config = dict(
    n_layer=11,
    norm_eps=1e-05,
    rope_fraction=1.0,
    init_std_down=0.0,
    final_lr_fraction=0.1,
)
Each number is 128 + 24 x the weight over its row's rms, rounded and kept within 0 to 255. Layers, rows and columns count from 0. The size above them is the row's rms in percent of the matrix's.

# layer 4 attention output (transposed), 384x384, rms 0.0956, rows 159-175, columns 288-383
size [104  95  93 103 102 103  95 101  99  99  99 102  90 107  98 106  89]
[[186 132 140  94 152 105 149 166 141 117 104 115 146 134 138 128 127 108  79  99 173 142 106 130 123 142 163 143 127 127 104 151  89  98 113 136 148 146 141  93 115 140 168 109 107 148 138 115 146 127 127 153  92 168 153 160 102 140 131 120 133 149 130 123 117 115 142 127  90 150 144 132 128 116 137 114 156 100 133 111 151 105 130 140 101 114 112 116 118 101 135 122 137 118 113 114]
 [124 178 140 109 146 153 126 126 114 133 174 119 141 124 116 130 148  93 107 116 126 140 102 109 154 131 151 101 145 129  96 137 135 126 123 116 165 161  78  95 158 164 100 104 115 158 146 109 129 153 129 114 151  99 103 164  85 117 132 121 127 139 139 138  98 150 137 139 124 105 129 114 151 157 134 110 143 148 143 156  71 176 106 125  77 139 116 129 127 123 130 102 133 189 128 130]
 [111 168 140 131 128 142 131 157 133 100 122 117 112 158 108 102 120 172 139 129 120 126 108 160 106  99 160  88 134 103 129 139 137  97 139 127 125 112  99 161 137 162 102 138 132 130 160 137  63 137 137 142 152  88 145  89 191 121 131 130 151 126 121 129 144 109  92 119 107  73 135 118 153 174 114 127 128  95 111  93  93 128 162 141 157 104 120 158 130 144 125 118 148 112  97 114]
 [149 133 152 156  96 100 123  71 128 161 105 109 115 105 116  88 118 111 151 140  97 136 123 125 145 118 132 128 137 104 113 136 121 118 117 167 140 127 142 157 136 152  93 140 149 111 120 105 100  89 125 155 130  97 144  51 130 115  93 143 102 203 155 113 132 157 145 164 177 130 148 162 117 104 160 109 106 106 129  95 134 111 110 148 136 117 129 149 132 142 137 128 156 129 162 145]
 [196 168  99  81 132 161 127 140 127 105 134 130 121 140 139 117 141 121 101 128 142 138 141 127 178 136 124  97 120 146 103 164 111 120  98 135  99 123 137  84 137 129  93  82 107 150  74 163 129 131 111  95  93  82 137 120  91  71 139 102 136 109 133 134  99 151 144 151 119 138 108 147 124 114  95 162 183 100 126  91  75 129 172 128 116 137 135 115 142 137 105  88 173 111 153 179]
 [181  98 112 124 100 125 174 106 167 154 138 107  88 116 124 107 116 100 110 124 116 124 115 127 136 125 129 159 116 138 150 125 164 112 147 119 104 111 135 146  78 146 134 137 153 113 165 138 134 114 120 127 119  98 110 122 118 113  97 113 153 132 121 128 144 100 146 147 168  91 118 141 119 131 104 139 152 111 132 128 118 149 153 150 168 101 103  88 125  81 101  93  95 140 148 121]
 [141 114 105 159 113 112 133 116 110 153 146 149 144 134 135 114 100 115 142 145  95 113 133 154 109 152 117 143 101 134  76 128 155 172 146 135  81  90 151 135 157  99  97  97 166 150 139 126 107 114 150 152 123  61 139  94 170 136 110  95 146 103 162 143  97 144 124 115 172 112 157 114 124 114 126 174 108  79 143 128  76  89 143 113 119 135 110  78 108 122  85  98 138 106 149 129]
 [170 115 133 151 143 144 123 157  94 110 100 123 127 124  95 179 109 172 101 138 157 108 167 105 134 124 103 126 128 143 113  86 122  94 116 130 106 145  76 167 157 102 101  92 138 100 154 104 149 121 118 107 148 100 138 165 103  94 123 107 157 106 103 154  98 129  89 153 108 113 124 145 127 169 124 168 106 137 180 107 116  91  95 180 127 150 127 113 160 158 131 115 154 129 104 137]
 [ 57 148 137  94 112 166  78 123 150 151 116 122 140 169 120 123 103 131 126 107 150 113 134 129 155 135 146 157 180 105 123 160 103 121 148  87 161 157 125 113 146 115 148 154 136 175 131  95  95 124 155 141 152 119 143 112 132 161  95 111  82 141 164  99 148 146 111 183 160 141 122 108 130 140 184 145 149 161 114 117 147 164 122 144  97 105 112 164 176 146 142 161 120 135 139 148]
 [ 71  76 139  90 111  89 108 155 139 104 138 123  63 156 146 127 140 133 161 137 148 107 105  78 149 120 119 148 141 135 165 166 155  82 101 149 162 147 127 132 128 144 122  79 157 157 123  66 140  74 155 119 121  96 117 130 149 134 146 167 113 137 132 122 164 129 101 115 156 112 109 141 132 120 132 151 133 104 115 124 112  77 171  53 136 118  85 172 100 152 127 127  74 157 129 130]
 [105 128 180 150 141 144 116 105 118 135 162 101 157 131 149 180 116  83 116 139 156 129 119 134 127  88 114 120 145 108 112 111 210 151 141 155 115  71 141 142  95 106 132 111  85 122 101  94 142 142 105 125 131  91 119 114 127 115 174 113 101 170 102 135 141 123 106 131 131 127 138 132 104 106 155 128 112 150 106 131 113 132 137 101 119 118 151 124 142 145 127 151 147 163 151 133]
 [104 158 151 132  96 155 156 142 150 151 119  64 126 109 107 161 117 125 145 161 111 143 120  87  99 173 122 139 131 100 127 147 116 134 114 120 136 147 123 108 124 101 127 126 134 128 136 143 142  90 113 112 173 114 160  98 117 134 162  97 142 125 188 118 115 160 132 108 129 144 141 148 121 135 161 116 117 116 125 112 151  81 120  90 155 118 132 151 125  96 134 145 114 111 112 131]
 [ 86 120 165 138 100 159 131 134 130 164  68 103 149 129 131 162 116 142 105 112 153 139 146 151 145 136 137 130 152 155 120 120 125 135 169 157 110 137 128  98 102 156 133 126 137 141 157 144 107 200 123 114 146 113 115 161 115 182 108 119 121 113 131 128 118 173 173 109 113 179 132 125 156 136 127 161 127 123 142 131 112 136 133 174 118 112 122 134 123 140 145 135 103  99 127 130]
 [ 52  90 142 110  92  94 113 136 121 137 101 136 117 113 126 139  77 141  93 132 109 141 129 141  93 165 182 128 163 149 129 155 148  96 142 139 162 165  74 122 135 129 109 153 119 130 134 145 170 120 159 125 133 136 119 130 153 114 129  94 113 132 130 155 100 149 153 118 146 170 108 132 123 101 125  96 155 111 134 110 134  93 108 117 124 115 148 127 115 136  98 106 104  84 137 139]
 [118 151 143 149 150 138 124 139 153 137 117 122 125  99 178 161 180 122 129 119 103 119 123 176  73 161 154 108 116 123 143 141 122 114 123 144 119  94 160  88 137 129 137 125 128 141 130 142 147  82 114 117 133 146  55 170 102 174 158 135 149 111 124 155 141 110 144 119 150 103 150 174 150 126 133 132  92  68  99 119  94  89 135 118 108 138 117 154  75  87  86 124 170 169  95 105]
 [164 150 161 151 166 134 165  88 133 121 118 155 121  96 133 153 128 127 115 154 120 117 107 133 129 145 126 149 117 121  99 125 124 132 123  91 136 107 142  92  88 118 140 119 127 128 122 148 141 126 100 139 137 121 152 136 164 142 138 139  79  77 108 152 100 178  97 117 175 100 173 126 128 132 141 149 148 136 125 109 107 143 151 160 122 112 149 153 119 105 150 186 121  79 158 144]
 [136 127 119 162 105 139  98 162 128 150 125 130 161 130 138 151 107  76  99 142 113 125 167 124 144 155 122 139 137 117 125 152 134 136  80 133 150  95 135 151 151 125 102 101 135 185 110 126 142 130  99 134 125 145 108 149 106 156 135 160 135 102 109 134 151 123 116 126 131  93  92 142 156 128 133 116 136 111 126 149 114 117 129 153  82 116 107 114  95 131 102 142 154 169 105 153]]
# layer 4 attention value, 384x384, rms 0.101, rows 160-175, columns 288-383
size [ 97 100 102  97  97  98  98  97 103  88 102 115  95  96  94 116]
[[165 157 160 144  98 109  88 138 146 113 147  89 116 132 115 155 128 123 124 120 123 165 174 107 160 118 127  94 119 129  81  93 162 106  85 128 115 128 151 141 153 117 104 125 168 136 126  91  92 113 167 132 150  81 130 113 142 160 136 120 117 169 137 142  67 173  81 136  86 124 121 106 142 172  94  92 129 151 179 115 128 159 130 138  95 138  56 111 142 124 148 111 132 195 136 144]
 [157 170 152 113 100 103 119 115 137 147 137 110 110 143 153 109 128 135 115 111 113 119 156 150 135 130 186 134 158  99 146 127 138  86 194 139 138 117 102 160 156 108  84 121 139 112 121 162  77 102 103 107 178 135 136  95 159 144 156 109 116 150 128 150 165 145 128  95 143 146  99 112 128 171 127  94 155 120 118 138 127 119 137 147 127 139 152  96 130 139 126 106 176 122 123 178]
 [106 153 118 140  77 102 127  99 141 144 115 123 122 123 123 145 124 122 125 146 119 125 102 100 132 109 108 143 157 142  97 106 150  85 154 116 144 139 138 168 128 156 128 119 102 154 102 138 164 122 128 131 115 152 148  99 103 139 109 147 141 157 166 111 152 107  68 161 110 108 139 126 122 115 160 111 122 130 128 126 117 148 144 100 152 134 121 125 135 116 124 136 209 138 123 156]
 [123 122 124 140 152 101 154 112 123  93 117 137 117  96 128 143 137 111 114 142 145 149 116 175 142 114 119  96  93 108  71 132 113 168 131  98 133  91 142 113 133 126 122  92 180 130 107 135  93 146 107 107 120 125 141 122  98 104 103 105 143 127 122 131 127 155 130 161 137 136 150 155  72  85  82 132 146 115 145 119 112 156 146 179 132 160 168 126 148 115 142 141 116 108 161 138]
 [ 64  97 136  93 139 137 165 154 120 157 160 114 129 158 127  96 145 106 104 127 131 124 117 142 101 100 114 139  89  99 126 161 143 112  86 156 122 130  99 123  97 114 184 105 141 146 139 121 135  56 100 151 113 133 183  84 103 147 104 150 160 130 153 145 121 119 124 126 152  91 117 114 155 137 123 104 132 146  95 123 106 139 110 120 106  75 144 180 106 138 156 109  97 130 163 160]
 [148 160 141 133 141 136 101 106 147 140 136 110 123 107 161 108 152 122  91 113 120 124 142 143 114 109 132 117 155 133 116 151 146 130 147 124 140 137 164 123 152 155 102 144 113 127  73 128 130  76 100 142 156 102 130 150  77 137 106 152 111 107 183 140 123 119 121 129 138 113 136 140 164 127 161 135 108 113 103 124 119 107 125 121  76  64 110 133 137 118 135 124 172  96 113 110]
 [157 115 183 138 136 108 164 103 126 117 114 134 165 150 156 148 102 145  77 138 114 162 111 146 129 122 138  75 143 152 123 115 134 138 112 113 124 170 120 115 110  85 113 115 129 110 148 130 157 192 162 113 143 119 111 151 146  97  94 108 176 120 133 168  89 163 133 121 124 152 117 110 110 158 124 138 136 107 149 112  87 120 120 162 149 124 118  89 140 105 134 123 127 114 173 145]
 [111 151 135 105 108 108 104 133 126 157 125  93 116 136 139 130 111 148 102 123 136  99 140 116 147  84 149 135 149 124  90 126 124  88 171  97 153 156 153 137 134 156 155 118 121 130 105 128 127  84  94 179 130 110 133  77  99 127 114 137 105 145 185 100 139 162 101 153 141  94 108 122 101 136 151 141 145 175 148 116 135 133 142 132 141 100  75 115 136 140 128 127 131 142 140 127]
 [ 53  97 134 135 115 121 133 140 132 136 142 113 146 155  91 150 126 143 127 152 146 158  90  85 105 132 113 117 128  76  96 116 129 103 147 125 139 117 162 156 122 164 110 151  98 127  69  85 174 124 173 124 119 113 110 141  99 145 110 167  95  84 105 124 118 168 120 100 162 119 165 121 125 174 106 111 134 167 154 123  93  94 107 114 142 150 125 107 109 125 153 116  78 119 112 100]
 [117  83 153 134 123 118 114 149 139 132 126 108 117  99 145 129 119  80 103 104 123 177 142 100 138 148 102 117 158 111  48 146 138 114 136 137 120 140 123 164 125 106 159 126 137 120  97 112  66 131 116 161 149 148 132  89 115 102 140 131 152 142 193 165 147 142 155 127  95 148 138 102 147 112 165 106 154 131 114 129 104 172 110  62 164 129 102 172 128 190 133 121 143 140 160  88]
 [ 91 148 138 149  95  86 166 155 111 140 138 147 110 117 116  96  99 106 127 113 131 155 133 127 109 106 148 153 106 116 131 147 120 144 114 135 144 138 108 110 156 132 128 192 138  80 127 129 116  92 164 128 136 120 140  86 137 106 173 117 135 129 151  93 131 127 156 133 142 136 145 123 118 107 141 111 162 147  50 117 175 116 126 111 141 153 168 164 171 102 134 133 113 160 153 123]
 [141 152 113 160 114 170  93 132 137 130 125  91 103 115 102 119 157 166 130 104 128 141 147 114 115 137 141 120 148 151 115 110 113 176 132 105 129 168 116 115 115 140 114 165 108 142  95  92 178 151 154  90 171 134 149 178 107 129 123 110 156 149 117 124 101 198 126 126 136 179 137  80 124 140 146 146 107 137 164 117 160 105 135 129 105 140 127 104 153 114 127 110 147  87  93 149]
 [153 142 149 146 126 102 128 147 139 121 135 147 115 104 106 123  98 150  82 134 155 122 127 132  97 144 110 118 125 150 150 106 110 132  98 172 152 116  87 116 153 125 105 116 111 114 140  97 131  76 125  92 142 166 163 104 113 104 101  99 126 144 122 121 109 140  77 148  94 133 122 155 145 147 147 125 147 121 143 144 128 101 114 136 137 133  96 146 143 128 135 104 104 120 199 182]
 [151 120 136 103 145 140 149  77 134 124 100 130 124 153 134 128 148 154 149 150 147 155 158 130  83 147  94 128  53 137 115 128 159 131 117 139 102  98 140 145 143  89 109 182 146 125 147 145 125 147 124 131 144 153 103 182 127 107 118  96 155 104 123 117 136 168 142  91 159 148 123 104 187  82 150 144 129 136  78 137 150 127 122 117 149 159 123 117 143 112 109 138 126 113 107 142]
 [117 184 155 149 146 155 108  94 126 129 118 134 146 113 132  88 126 122 164 151 134 124  89 116  56 155  97 138 134 158 133 171 154  99 109 105 148  98 149 121 138 116 145  99 143 107 136  96 173 102 137 129 160 138 139 107 139 161 132 136  97 120  92 119 162 103 113 134 166 131 130 119 118 116 147 144 111 106 128 158 139 116 147 139 121 130 126 129 116 101 132 140  84 107 118 140]
 [ 98 156 109 147 136 121 112 160 137 147 108 163 134 111 117 105 144  80  85 122 136 113 113 106 107 154 116 134  87 145 152 116 134 110 111 159 114 120 132 153 148 168 148 108 143 156  97 119 116 143 124 151  89 156 108 100  90 124 115 150 132 185 127 112 139 129 156  97  82  73 126 176 147 138 149 120 160  99 120 159  94 139 161 178 110 148  98 131 128 126 177 125 126 153 130 102]]